Weights of a small GPT-style language model, trained from scratch on English Wikipedia: 2 heads of 128, untied embeddings.
Each number is 50 + 10 x the weight over its row's rms, rounded and kept within 0 to 99. Layers, rows and columns count from 0. The size before them is the row's rms in percent of the matrix's.

# q: layer 8 attention query, 256x384, rms 0.059, rows 0-26, columns 0-127
# k: layer 8 attention key, 256x384, rms 0.059, rows 0-26, columns 0-127
q0 074:58 49 61 36 67 53 67 34 36 50 64 57 42 60 45 48 54 41 31 45 51 61 56 47 64 55 43 53 52 25 26 39 34 63 40 40 46 36 63 45 23 50 35 43 43 50 40 46 52 49 40 30 44 60 51 53 61 55 37 50 45 40 73 33 65 70 43 47 53 59 44 37 47 32 54 46 55 41 44 48 50 44 37 61 56 51 66 69 45 35 48 55 50 34 55 56 48 46 61 51 71 61 48 61 45 56 45 59 44 56 49 56 41 45 64 41 28 55 57 56 45 42 33 54 51 60 52 33
k0 082:51 63 50 41 51 43 43 43 50 49 62 54 50 28 48 53 51 54 40 54 45 55 60 52 44 40 50 31 29 66 47 59 47 44 41 48 44 52 56 57 63 45 67 56 73 50 40 39 57 61 45 50 59 41 43 42 25 57 81 62 52 53 59 59 50 63 43 49 35 36 56 50 31 48 51 61 58 56 68 64 56 49 47 43 40 46 43 59 49 48 29 33 58 62 64 39 50 54 28 47 43 55 42 61 42 56 46 55 57 63 69 44 50 62 58 48 65 44 62 62 43 47 42 59 70 57 73 46
q1 082:51 44 63 51 66 55 54 54 56 66 39 61 61 63 58 57 44 57 48 41 45 23 74 45 67 34 47 40 65 47 55 54 43 60 54 68 42 45 43 59 60 63 49 46 41 55 54 53 48 44 54 38 38 57 50 44 53 57 38 34 50 18 60 36 49 45 55 32 50 59 46 39 52 42 31 56 46 51 46 55 60 39 46 62 55 61 36 61 68 46 66 56 55 64 48 46 54 47 61 51 51 58 47 52 43 35 52 55 47 39 40 39 59 44 53 58 38 48 47 53 56 62 34 46 33 38 45 48
k1 072:37 31 48 52 57 65 49 44 33 48 33 51 56 63 54 67 60 44 50 34 48 37 63 47 47 35 52 51 53 42 39 68 49 75 54 59 60 41 38 44 68 34 53 56 49 53 47 59 48 47 49 50 44 46 64 52 64 50 43 39 66 46 40 51 59 46 67 39 48 61 56 52 70 26 43 47 54 50 34 51 49 58 41 71 56 39 43 59 46 44 60 42 58 61 42 52 58 43 61 52 39 47 51 58 70 62 55 52 32 64 46 34 59 51 48 50 50 59 40 33 50 75 64 35 47 52 45 59
q2 075:51 44 62 62 49 34 49 51 51 67 51 77 73 68 50 44 43 42 62 53 50 48 57 48 66 62 41 59 54 50 43 37 45 57 50 44 44 47 50 33 43 53 51 49 41 58 49 51 55 59 44 40 48 37 46 60 82 60 29 44 52 30 44 46 43 55 50 52 59 46 32 45 63 44 45 53 60 54 51 39 54 40 53 57 52 56 54 52 54 41 55 41 42 58 45 50 48 60 60 29 67 61 48 52 55 48 53 61 43 35 58 39 47 44 43 40 47 60 56 51 54 45 43 62 44 52 45 63
k2 072:59 49 54 34 49 52 35 46 41 48 45 49 51 41 50 46 33 57 56 36 54 69 58 46 61 40 38 54 54 49 50 63 51 40 66 52 36 47 46 55 68 43 34 59 65 48 70 71 60 46 59 39 42 46 51 54 59 51 64 44 80 57 55 58 31 45 77 29 33 46 54 39 58 48 53 60 43 61 60 43 46 48 47 79 56 51 49 59 42 59 41 53 41 56 51 55 51 49 38 66 50 32 69 43 48 63 47 36 45 55 41 48 46 66 35 42 32 53 40 41 64 73 66 55 43 53 54 50
q3 075:33 59 46 51 70 59 34 51 38 38 39 57 61 45 42 44 44 54 58 45 72 38 53 53 52 53 60 59 57 69 43 55 63 50 57 65 57 47 38 52 67 48 48 65 64 35 66 49 44 45 50 43 61 54 40 66 20 52 48 38 46 54 43 35 46 43 50 52 45 56 78 44 57 44 60 66 58 42 57 69 60 50 62 44 68 43 53 63 48 59 53 52 55 50 57 53 44 54 43 27 42 53 35 26 46 49 63 45 48 68 38 47 57 38 38 55 64 51 55 42 44 56 47 50 47 24 54 49
k3 074:41 34 42 41 63 48 50 45 43 48 32 64 61 53 34 55 46 55 59 51 51 61 46 55 43 52 41 45 50 37 29 52 47 51 50 46 51 64 42 51 48 75 36 49 52 37 32 62 58 55 57 57 50 56 34 39 48 30 49 28 46 51 47 29 46 60 51 53 53 57 49 36 55 44 57 65 58 37 51 57 43 58 60 56 50 58 43 40 32 50 55 58 54 34 33 39 44 46 38 30 55 51 34 42 49 53 41 57 54 66 51 52 51 49 46 38 41 65 48 45 65 59 59 57 50 53 67 44
q4 071:56 57 44 38 41 46 48 51 66 46 44 49 45 43 71 33 54 58 59 46 45 52 46 39 46 45 55 51 41 62 72 52 44 40 43 56 62 59 45 57 61 49 66 54 41 52 57 41 49 47 43 49 54 63 44 51 29 55 74 59 36 52 56 65 53 69 38 64 48 53 59 71 26 51 55 54 48 62 54 57 38 82 56 52 53 52 38 49 52 62 51 53 43 67 62 53 59 36 48 39 25 49 52 55 60 63 53 57 63 46 45 64 62 58 37 58 65 28 29 46 54 61 65 36 61 52 66 49
k4 065:57 50 45 72 46 37 63 49 69 31 60 46 45 58 50 48 46 65 35 46 45 60 44 63 44 50 45 46 48 52 68 42 43 42 61 61 52 38 45 68 38 56 47 55 20 56 62 34 53 51 51 40 44 57 32 51 57 51 44 45 39 50 50 41 59 71 47 59 53 48 53 51 35 39 43 38 38 44 56 56 48 39 56 49 37 45 55 48 59 43 31 55 34 56 44 80 56 55 45 46 62 69 33 45 50 55 49 58 57 57 37 72 35 38 37 51 56 61 52 63 44 33 33 37 49 38 56 43
q5 073:40 42 56 37 54 47 48 50 59 46 72 39 37 36 61 49 62 63 35 42 42 66 59 35 32 55 48 39 24 41 53 45 51 47 47 40 49 54 43 38 36 31 53 48 57 55 48 55 47 41 45 58 76 29 52 48 67 60 63 49 45 64 64 42 52 55 41 49 44 42 39 48 47 45 54 40 45 64 34 46 48 51 56 59 43 44 73 50 36 46 35 39 48 47 45 44 57 30 37 61 51 70 56 56 59 40 54 29 52 47 47 42 47 60 49 41 50 49 32 34 54 47 46 53 51 48 63 24
k5 076:54 65 57 40 30 60 59 47 47 59 71 41 38 34 50 42 52 61 46 59 45 44 63 52 55 37 49 58 40 72 43 49 48 41 54 56 52 43 59 31 60 54 53 52 44 55 51 57 59 48 38 38 50 55 67 44 64 43 51 54 41 59 41 57 54 45 48 53 57 41 49 47 49 55 64 41 32 65 48 49 39 32 55 32 38 40 76 54 56 40 68 49 53 57 51 42 34 52 53 64 61 46 49 57 35 49 53 52 58 40 69 62 49 50 39 66 39 23 53 64 41 48 47 55 62 44 57 47
q6 072:58 40 38 60 44 56 58 64 44 58 49 37 51 58 53 52 54 58 48 50 58 45 47 47 40 52 48 33 45 62 54 55 38 55 53 27 32 47 46 51 38 34 38 47 51 51 46 71 46 62 41 62 71 55 62 55 55 60 63 73 52 67 49 38 52 55 43 27 70 66 38 47 49 52 38 44 42 56 52 42 34 48 53 60 34 18 47 54 35 41 48 30 63 52 33 52 60 47 35 49 73 67 63 53 67 42 48 28 56 40 49 45 44 54 44 35 33 60 39 64 39 49 32 46 45 49 49 48
k6 072:44 57 52 47 50 59 42 50 41 49 46 61 41 30 57 46 52 59 38 49 51 41 56 56 50 43 57 60 50 57 45 47 46 47 65 49 61 46 46 52 35 42 67 49 49 62 40 38 45 64 42 37 46 64 61 45 51 39 58 53 54 47 55 56 53 41 54 50 57 53 56 55 62 61 66 49 48 55 46 49 41 47 54 43 61 49 58 51 32 52 46 54 61 64 60 42 54 48 45 66 42 61 60 61 31 58 64 68 50 29 48 59 41 55 59 67 68 48 40 62 55 56 35 68 63 63 63 45
q7 079:46 38 66 43 60 50 61 53 42 63 39 58 56 65 42 58 43 39 47 50 43 49 50 42 61 41 57 53 51 49 38 44 38 68 51 71 52 34 52 49 58 55 40 58 54 45 55 50 36 41 52 34 37 46 53 34 44 57 36 44 72 39 46 61 45 46 44 44 58 47 43 30 63 54 33 48 57 42 58 35 46 36 51 26 64 50 44 58 73 44 59 44 65 39 52 48 46 43 67 46 60 64 40 29 52 48 42 56 26 48 37 70 49 51 62 45 48 70 67 63 44 31 47 58 27 48 31 48
k7 077:47 32 48 56 42 57 49 52 42 57 48 59 66 56 38 62 51 46 40 39 45 47 48 30 48 58 43 46 50 30 60 43 49 73 38 38 45 60 31 39 62 62 32 41 52 54 64 43 36 45 34 56 39 42 59 48 42 58 35 45 60 42 47 59 62 53 47 63 53 51 56 42 54 48 35 57 62 47 44 50 57 53 39 49 69 58 41 56 55 57 45 30 51 53 46 50 38 59 57 34 45 50 56 69 61 68 45 64 48 48 47 28 51 42 60 45 53 47 43 41 48 50 53 33 46 73 42 41
q8 073:55 35 65 62 49 54 45 57 45 50 55 60 61 61 49 47 42 38 53 51 34 67 59 67 47 50 52 59 42 53 44 56 55 54 66 62 48 61 58 61 70 40 51 48 47 42 50 56 50 54 42 45 67 54 34 46 46 36 46 62 43 53 64 55 39 31 57 47 69 64 57 45 49 48 43 59 58 67 51 68 66 43 49 58 77 65 36 48 63 43 58 32 56 61 60 63 37 64 50 38 33 53 42 41 44 52 55 45 52 58 51 51 55 38 56 56 47 48 50 57 41 41 69 32 58 48 63 48
k8 076:45 38 37 64 31 57 42 58 36 55 38 56 54 46 33 55 45 51 44 42 19 40 55 45 30 50 54 39 65 50 45 50 36 52 39 50 60 47 38 52 44 59 59 50 24 49 36 40 59 38 43 60 39 43 46 51 65 67 48 64 45 71 39 55 54 40 45 69 43 61 52 45 58 49 36 53 39 50 39 43 54 71 45 46 65 52 50 55 69 53 48 55 49 41 30 51 39 33 61 47 39 64 54 47 59 41 52 44 46 36 51 42 52 31 48 49 44 53 45 53 49 54 48 45 44 52 49 40
q9 078:53 56 57 31 45 44 52 48 60 41 45 48 46 40 54 43 63 59 47 36 56 52 56 42 43 43 57 44 46 39 55 60 56 45 40 40 47 54 43 57 58 50 64 51 60 51 50 56 54 42 48 59 57 57 67 53 48 52 73 41 35 61 45 53 55 33 60 53 38 74 67 45 45 56 28 54 36 62 34 37 30 66 54 53 27 59 39 51 39 61 41 64 45 56 48 42 63 59 55 51 59 59 55 78 51 45 51 37 52 60 52 41 52 46 22 55 57 40 23 51 75 54 64 45 53 57 79 47
k9 075:45 53 75 64 37 56 46 51 57 39 64 49 46 40 68 36 78 63 46 48 59 54 27 30 34 54 58 47 52 52 36 43 61 63 57 47 47 60 54 51 37 56 48 49 36 58 48 46 45 43 39 48 55 59 58 57 67 66 62 25 58 60 52 53 71 44 51 60 48 61 41 46 61 63 56 36 46 59 62 52 73 50 55 41 50 61 71 54 38 44 41 53 38 65 46 40 52 64 47 51 78 34 36 60 35 49 73 61 49 43 44 53 69 39 48 67 57 40 51 51 45 57 41 62 49 43 65 69
q10 073:47 48 56 24 49 53 61 53 50 81 36 48 42 57 43 52 45 44 71 42 54 55 51 63 77 47 54 50 52 52 68 42 60 56 48 62 56 52 46 46 41 44 53 51 46 61 64 55 49 52 51 40 34 53 51 54 45 55 53 43 40 34 64 36 40 41 43 53 34 66 44 41 48 64 41 43 49 35 43 50 47 41 49 56 49 52 51 54 61 51 52 46 65 46 61 41 47 58 57 39 47 56 42 33 42 39 64 73 42 39 67 63 40 50 58 47 42 54 81 57 35 55 29 60 33 34 34 62
k10 074:57 39 58 50 56 65 62 55 52 45 44 56 50 61 56 47 41 61 58 41 56 37 44 36 52 41 39 51 52 32 69 43 49 70 44 32 48 39 45 36 59 58 34 39 61 53 65 68 39 49 40 64 44 61 47 54 42 44 24 52 59 36 39 38 42 65 44 54 49 57 47 59 40 43 35 44 56 55 54 43 48 37 29 60 44 52 32 47 47 49 42 55 44 48 41 53 49 68 44 30 47 46 64 49 44 68 64 60 59 52 50 44 57 54 52 53 43 57 53 36 53 55 52 62 55 38 38 43
q11 079:49 64 58 51 46 53 47 50 66 42 51 37 39 55 30 52 47 39 56 61 38 52 52 34 38 44 41 75 62 40 53 61 73 44 49 51 34 42 65 39 38 51 75 44 50 51 53 49 63 46 40 52 47 30 50 48 53 52 43 32 34 53 60 56 49 60 40 53 56 33 77 46 49 58 60 48 56 50 52 67 68 52 34 45 51 53 56 46 47 21 42 61 37 42 58 42 45 58 53 48 29 41 43 47 37 71 51 54 47 53 55 45 54 57 48 44 56 42 50 44 54 51 61 60 68 36 56 37
k11 075:53 44 39 34 55 52 54 41 48 57 54 45 68 43 35 54 59 40 45 47 39 72 64 62 72 41 45 44 60 65 60 53 49 25 44 52 64 51 52 55 51 53 60 68 59 53 41 55 60 28 53 57 46 68 47 69 51 40 55 60 43 65 50 45 59 53 44 46 48 55 51 70 21 50 64 60 41 52 53 59 40 53 44 45 30 39 60 51 63 60 44 45 45 45 56 46 52 41 52 47 51 55 71 39 56 42 43 46 34 42 29 56 51 61 56 45 53 22 44 47 56 40 55 41 38 33 49 57
q12 075:51 56 43 53 45 49 44 55 47 42 53 68 38 52 42 29 54 50 58 34 44 60 43 27 46 46 62 43 46 46 49 56 66 53 42 41 56 51 77 42 46 55 41 35 35 55 41 42 48 51 56 49 66 45 37 45 53 35 39 64 49 45 59 65 31 47 59 74 66 46 49 51 40 49 49 38 49 56 49 66 39 55 37 50 42 48 44 27 52 46 38 41 39 58 59 43 61 56 52 46 61 44 50 42 47 66 51 42 53 54 48 56 54 49 46 44 57 54 31 41 41 60 46 39 50 73 54 57
k12 085:50 53 54 33 48 44 56 51 54 50 67 57 52 46 59 34 47 58 47 57 66 63 49 50 36 69 41 48 56 67 47 37 44 74 55 71 55 38 54 51 55 44 57 52 46 41 26 55 46 46 44 48 51 31 58 37 44 51 34 45 64 49 58 42 31 32 68 49 52 44 44 55 59 49 35 35 42 44 72 37 37 39 50 40 43 63 50 39 43 46 39 53 31 55 64 48 57 51 72 49 72 67 42 42 35 67 75 57 64 35 46 50 48 50 33 54 51 46 60 45 52 51 48 65 54 31 52 58
q13 086:54 42 59 47 50 47 55 61 48 63 54 45 47 35 55 40 43 68 51 45 60 67 51 58 55 63 43 44 44 55 41 55 63 37 50 50 52 64 49 57 42 41 52 55 48 43 27 45 37 53 52 62 49 74 44 61 30 46 53 65 26 47 32 49 49 68 65 43 44 67 52 75 39 55 70 42 51 66 48 54 29 74 65 63 49 32 46 36 33 49 20 41 41 63 48 55 43 36 44 50 50 51 65 56 66 55 49 44 46 62 52 70 47 53 44 45 46 65 33 44 36 56 45 41 72 52 53 34
k13 083:64 53 59 41 47 53 53 50 48 65 52 53 64 37 45 38 57 52 41 45 31 47 48 42 59 45 52 50 33 63 50 40 54 53 46 46 62 51 38 59 36 56 47 64 55 54 53 48 53 57 55 60 57 71 37 38 38 57 49 49 53 41 47 43 73 58 53 56 45 52 58 58 42 61 44 70 47 49 55 53 24 54 41 48 55 33 52 47 37 64 61 49 44 44 50 43 25 42 49 46 57 58 52 42 43 56 52 50 59 42 66 62 54 47 58 39 38 35 37 52 41 50 56 56 46 44 73 49
q14 084:59 50 48 38 35 44 44 51 57 40 59 59 34 49 49 53 48 63 61 46 51 48 58 66 55 56 38 53 43 42 52 43 62 47 53 42 47 47 62 61 34 50 49 57 50 70 54 39 39 48 49 52 40 89 52 56 24 46 49 58 47 61 53 33 40 56 63 63 58 45 58 64 32 67 52 54 38 47 55 47 40 69 44 54 54 42 49 44 51 40 29 60 33 51 48 47 39 67 52 50 37 41 62 51 57 73 50 56 54 68 51 41 54 41 42 52 40 42 50 48 42 48 52 44 81 53 66 30
k14 082:58 44 52 33 53 45 28 61 66 57 63 49 49 38 63 35 65 53 47 57 56 58 51 62 50 54 42 26 36 65 57 44 32 53 25 60 36 56 44 46 51 53 50 52 46 51 44 66 39 60 59 59 42 57 50 44 47 41 41 79 41 47 68 51 65 33 60 29 59 55 55 62 29 62 56 56 43 54 49 37 30 51 52 40 32 39 51 51 45 47 48 44 40 53 60 44 43 47 64 35 62 51 55 64 45 48 46 62 67 56 46 63 51 47 58 49 33 32 45 58 51 48 50 54 42 37 37 58
q15 075:52 48 49 58 62 41 53 63 45 45 57 57 65 56 63 46 40 46 51 75 40 51 36 48 44 37 44 67 50 48 59 65 54 62 40 43 35 43 53 44 43 51 53 57 40 56 51 56 81 50 42 61 48 59 47 50 47 34 55 33 63 47 47 43 55 41 40 37 56 54 38 73 58 67 49 59 55 55 41 38 50 51 59 29 47 24 67 52 33 49 50 47 55 56 53 41 47 47 69 48 52 32 47 58 56 55 28 43 66 44 54 52 59 61 45 47 46 44 51 52 48 59 56 49 61 39 43 33
k15 089:54 56 38 64 42 60 45 73 50 61 46 51 56 47 34 44 47 49 35 41 41 50 54 57 58 45 62 52 29 62 74 75 47 37 64 47 56 50 40 61 48 35 55 50 42 45 49 59 63 43 60 45 63 36 45 48 48 45 68 43 56 67 43 36 42 44 49 34 42 58 52 60 58 51 63 75 43 59 41 47 51 59 46 53 58 39 76 42 56 51 62 41 37 57 51 48 31 24 63 51 43 55 61 33 69 49 48 37 52 48 59 48 72 40 56 40 48 49 30 64 54 54 55 45 61 75 63 56
q16 082:50 61 54 43 30 57 56 43 52 48 61 42 41 70 39 54 35 40 40 57 61 55 49 55 50 44 21 65 45 60 54 53 71 55 58 54 38 50 48 43 49 43 52 44 56 53 63 57 38 72 53 44 39 48 54 47 42 52 46 57 52 44 59 36 48 40 47 67 59 69 64 43 32 63 56 54 55 54 62 74 70 51 38 43 57 49 63 28 29 39 40 42 54 46 69 54 44 37 45 52 40 53 73 43 57 54 42 68 67 60 48 37 53 56 54 46 42 46 59 45 51 45 46 48 54 68 58 25
k16 090:46 53 44 38 44 54 47 49 46 61 50 53 50 53 43 44 53 52 43 48 39 53 48 68 57 56 53 41 51 51 37 47 45 42 39 60 48 57 24 50 53 45 49 61 45 64 47 56 50 34 64 48 48 56 55 48 51 50 31 69 46 62 50 46 62 58 63 48 47 59 53 40 52 51 49 53 41 62 49 49 38 66 60 33 51 60 48 52 45 61 48 49 57 65 75 46 64 55 58 61 52 47 75 64 60 28 52 66 50 48 47 57 52 62 44 50 61 41 42 65 66 55 25 54 48 43 56 58
q17 082:45 50 49 62 39 33 29 55 61 46 54 60 46 51 60 42 57 59 49 65 34 46 44 53 51 49 37 54 40 41 56 63 52 42 52 41 47 52 55 51 62 43 49 56 42 46 54 42 60 59 49 52 43 46 44 62 59 42 53 43 52 73 62 48 41 40 27 72 40 34 51 53 57 35 42 54 51 69 49 55 55 34 56 42 41 64 51 53 46 52 59 44 46 50 41 42 53 74 55 35 58 33 46 57 43 64 48 28 52 67 55 54 41 60 54 47 45 58 35 74 59 50 57 47 54 52 46 46
k17 083:59 48 50 42 55 41 42 48 48 50 43 37 46 61 50 43 57 42 40 51 35 58 39 59 74 39 57 65 29 69 47 57 55 34 71 58 45 43 50 61 39 34 43 50 39 54 73 50 31 45 53 47 51 61 61 51 47 17 64 42 50 58 42 70 36 50 52 54 66 62 36 48 51 42 60 58 64 73 40 51 45 41 69 49 43 48 53 43 47 56 63 55 36 53 63 46 40 42 62 53 44 43 48 45 66 51 48 48 47 50 52 63 58 27 61 44 31 41 45 47 65 57 67 47 50 56 60 59
q18 092:33 63 43 54 48 47 45 55 68 46 57 62 53 44 61 51 46 50 48 50 41 53 59 39 33 51 57 67 33 61 36 50 59 52 65 43 42 63 64 59 47 50 73 49 48 42 44 51 59 40 53 36 66 48 39 50 52 56 55 46 35 57 64 62 48 30 52 59 59 38 63 50 55 37 51 61 61 58 59 55 70 50 38 53 46 39 61 40 48 39 53 57 40 58 50 42 56 49 48 58 48 42 53 56 35 58 47 53 58 43 75 44 49 57 76 52 44 48 49 55 46 45 70 53 51 71 42 50
k18 081:44 48 51 52 54 39 48 34 63 51 62 39 55 53 66 63 61 48 64 62 42 42 63 35 39 56 62 39 49 47 22 37 60 64 59 48 44 69 68 54 29 60 55 61 30 42 53 48 57 55 27 42 43 60 53 66 61 48 39 45 48 55 64 54 43 47 68 54 48 52 50 37 58 58 39 37 52 49 53 39 62 66 63 58 60 47 53 46 45 43 38 66 58 46 45 50 46 49 45 60 60 30 38 66 55 59 64 43 52 37 45 38 36 57 58 63 60 41 60 52 59 51 33 39 67 50 44 53
q19 080:27 55 45 37 43 51 33 49 52 54 38 59 47 44 53 56 55 64 47 37 53 54 43 62 71 56 43 45 35 61 49 69 38 42 37 51 62 14 32 51 45 43 35 56 41 57 49 72 47 72 47 42 57 61 53 51 57 56 56 61 43 48 45 51 34 59 75 34 44 59 60 54 55 56 49 43 66 39 48 53 45 51 57 56 70 58 45 34 58 61 52 47 41 52 51 44 47 70 65 49 51 41 58 60 52 56 38 53 50 66 52 24 51 41 43 35 61 53 35 51 73 47 56 38 61 55 72 48
k19 083:45 31 53 42 39 43 44 58 46 62 56 26 69 72 64 47 45 38 44 62 58 48 28 41 50 48 51 40 47 46 53 49 43 54 45 33 30 33 37 56 53 45 35 53 56 34 63 61 44 70 56 63 36 54 57 67 44 50 42 53 48 42 54 42 62 31 64 37 52 67 44 45 50 51 31 49 57 60 56 40 42 35 49 68 54 41 47 47 47 37 41 67 48 63 56 57 51 46 42 53 64 42 57 65 54 62 49 53 41 51 42 55 34 47 60 58 52 39 62 37 52 53 52 64 46 52 31 25
q20 085:45 50 50 42 53 56 50 55 39 54 51 34 54 42 34 34 37 41 49 39 60 39 56 74 39 61 51 33 73 52 45 59 60 47 40 46 44 42 56 53 49 41 48 52 57 56 47 54 56 43 46 60 49 48 46 63 42 17 64 63 56 54 37 56 59 39 47 25 38 77 50 47 40 68 56 56 47 63 46 32 61 51 68 44 52 42 50 60 44 62 51 56 39 56 55 53 41 48 60 30 54 57 43 48 65 53 46 50 39 46 45 65 23 48 43 41 45 50 38 43 61 37 56 48 55 14 53 49
k20 094:51 59 37 58 56 49 54 48 61 46 49 74 44 57 39 53 60 41 56 71 61 41 38 60 64 49 61 47 32 57 50 39 56 46 40 55 55 64 77 56 33 52 51 42 40 49 63 56 43 55 51 59 54 37 46 45 41 40 64 45 55 49 52 41 47 49 45 52 50 32 55 57 55 40 53 32 33 46 50 49 58 49 37 52 39 49 46 50 47 44 79 52 41 54 60 49 58 43 39 48 44 43 62 52 46 54 47 60 45 47 41 33 48 35 43 51 44 60 56 49 57 47 67 54 53 41 59 44
q21 093:55 42 36 58 54 44 70 58 62 58 46 60 55 35 61 55 38 55 44 43 57 44 41 39 51 46 62 43 67 53 56 50 61 42 56 62 28 60 34 51 50 50 56 55 43 50 47 48 62 46 56 44 50 77 60 41 53 55 46 30 52 65 64 61 47 66 65 53 69 47 26 47 50 59 58 42 32 45 46 32 36 70 60 58 40 68 34 56 60 55 48 49 45 29 48 53 50 53 39 49 51 41 52 51 45 52 45 48 36 20 44 62 54 59 41 40 53 44 62 35 39 57 55 48 52 51 33 58
k21 094:54 44 57 51 55 59 47 62 42 58 45 66 54 39 68 59 57 59 63 56 42 50 65 44 46 52 49 41 40 26 44 46 36 58 47 48 63 59 51 38 42 47 52 57 43 49 49 51 40 57 46 45 50 44 47 37 57 58 49 50 49 53 58 48 61 61 34 66 50 43 63 61 44 52 51 39 35 41 59 45 59 31 48 55 33 49 51 41 39 52 67 43 55 78 43 60 65 50 37 43 56 54 56 46 53 40 64 48 51 64 49 43 57 53 41 62 38 49 64 55 45 30 57 67 48 48 48 41
q22 100:28 66 61 56 48 52 38 45 69 59 57 66 48 43 46 45 50 42 39 47 48 46 54 50 35 60 38 61 39 67 53 35 52 50 48 55 55 43 66 51 43 49 59 41 40 40 59 55 68 46 48 42 59 53 42 55 80 47 64 45 53 50 73 68 45 41 51 66 54 35 50 52 48 59 55 60 63 69 55 52 64 51 50 48 57 41 46 54 64 64 68 57 39 44 47 46 62 57 61 42 52 45 41 40 29 77 44 40 43 47 65 50 49 45 57 32 49 32 36 41 43 39 59 45 61 57 52 50
k22 087:65 67 61 46 38 58 27 51 44 44 40 36 42 61 49 51 55 49 35 52 46 57 65 59 39 56 57 55 48 71 45 48 56 53 78 48 52 45 42 40 33 57 69 50 46 63 53 47 48 50 31 41 55 53 58 46 54 51 59 35 46 61 40 53 43 58 43 50 45 59 50 23 54 46 60 29 63 49 54 50 59 60 47 52 41 50 48 39 52 46 51 57 49 50 50 53 51 58 57 59 58 44 47 64 47 63 45 46 47 46 38 41 43 46 46 57 38 53 53 38 74 60 43 47 66 69 57 57
q23 093:58 47 40 47 59 48 60 54 53 49 48 63 47 42 40 50 35 56 41 51 36 56 42 42 59 40 31 39 42 44 63 62 51 44 37 46 50 51 33 56 61 45 44 54 59 51 39 56 62 61 39 43 48 54 48 64 68 51 50 40 44 42 57 58 62 66 41 48 51 49 45 51 46 51 43 45 49 48 48 61 35 59 58 62 60 58 29 43 38 53 47 48 50 44 42 42 31 74 64 62 62 35 54 47 50 72 55 46 39 55 37 41 56 61 29 47 55 54 34 49 58 29 47 50 56 53 39 51
k23 094:56 39 52 44 59 40 44 58 43 49 27 40 67 47 50 46 59 36 43 55 51 50 40 23 49 48 44 39 52 46 24 65 56 58 38 25 56 42 46 43 53 50 41 54 58 57 59 49 59 65 50 65 64 50 81 59 59 46 49 47 61 29 63 30 46 54 57 45 65 65 49 68 36 64 50 42 52 45 54 26 55 33 59 67 41 54 40 49 31 39 37 65 52 36 47 56 35 58 25 43 59 67 38 54 57 55 57 55 38 58 42 48 41 45 52 51 51 50 70 55 58 38 56 51 42 48 38 42
q24 098:41 70 55 60 51 59 58 49 74 44 48 64 51 54 25 40 55 49 50 51 45 43 54 45 46 47 52 72 44 65 56 48 59 57 44 56 38 40 65 51 52 47 69 40 46 51 67 32 56 33 43 43 63 43 49 37 65 42 41 51 43 63 44 90 50 31 62 42 55 42 74 35 59 67 50 49 61 59 40 49 57 47 31 38 64 57 58 41 46 55 44 57 50 57 46 57 44 56 48 57 47 31 56 54 40 52 52 56 57 43 54 39 44 50 52 40 62 44 49 45 42 38 71 58 60 65 37 60
k24 103:54 55 56 47 42 49 42 49 41 65 54 50 55 36 69 39 59 49 44 61 59 57 62 65 68 51 46 44 46 49 37 47 37 42 46 66 48 38 43 40 40 44 40 64 40 59 57 80 52 41 54 38 46 37 39 49 64 35 43 56 20 52 34 44 52 56 51 43 61 34 49 49 81 54 42 53 45 62 57 48 39 31 66 34 59 51 61 55 50 51 47 39 51 53 55 48 53 42 48 61 60 37 64 52 63 39 51 64 58 45 49 71 40 48 60 38 40 46 37 61 42 44 40 47 44 50 62 54
q25 093:44 39 42 51 45 60 59 66 60 43 53 33 30 51 47 51 53 66 39 51 57 41 35 49 59 58 39 54 62 36 35 67 56 46 63 43 48 51 46 43 51 57 29 55 38 59 51 35 50 61 55 55 42 60 45 51 41 46 52 55 36 50 34 52 50 35 63 47 50 52 48 41 53 59 44 44 63 38 52 48 41 64 47 40 55 68 50 35 38 50 38 33 42 54 51 44 46 53 49 41 55 50 52 52 61 41 47 37 56 51 44 55 52 48 31 56 45 52 44 43 57 68 24 47 54 51 60 63
k25 094:43 63 43 56 50 49 67 42 47 49 59 55 42 67 38 41 40 41 44 56 45 50 48 59 49 47 44 54 47 47 47 37 49 41 62 62 43 44 61 42 51 45 65 47 51 43 64 48 54 48 46 51 30 48 49 38 50 59 49 49 39 30 40 49 53 60 72 46 37 52 42 22 70 56 36 68 57 54 47 59 42 55 36 46 62 68 47 39 56 62 65 45 45 34 50 44 50 43 49 47 53 50 58 54 44 39 35 60 51 51 65 39 63 52 67 45 54 57 36 46 52 53 73 62 43 51 58 41
q26 090:36 43 59 78 61 54 47 42 48 49 29 51 44 62 61 52 54 45 53 59 59 67 62 38 48 44 33 37 51 72 61 43 37 57 50 48 57 62 54 49 57 66 27 44 63 54 58 40 57 54 51 50 49 52 37 58 49 35 32 37 59 57 57 41 39 50 40 41 49 41 67 62 38 57 43 59 51 44 56 40 56 41 46 53 59 49 40 44 61 64 52 58 57 60 49 48 62 27 44 32 51 62 63 37 48 50 51 34 61 55 42 45 50 48 25 45 55 35 41 69 46 43 37 57 78 60 60 46
k26 115:48 45 57 75 46 47 42 50 54 64 32 49 49 47 34 53 56 58 44 45 45 53 43 43 65 54 59 51 45 65 49 29 58 41 45 45 63 39 49 69 52 55 40 47 48 50 68 45 57 42 44 21 66 54 63 56 59 41 38 50 38 57 42 60 40 37 43 52 42 49 60 58 68 59 48 62 56 48 45 67 47 54 47 32 63 39 64 56 33 66 84 51 52 58 57 35 37 40 49 65 48 45 58 62 53 50 57 61 57 51 74 56 60 51 65 46 57 44 31 65 42 61 43 40 52 51 62 61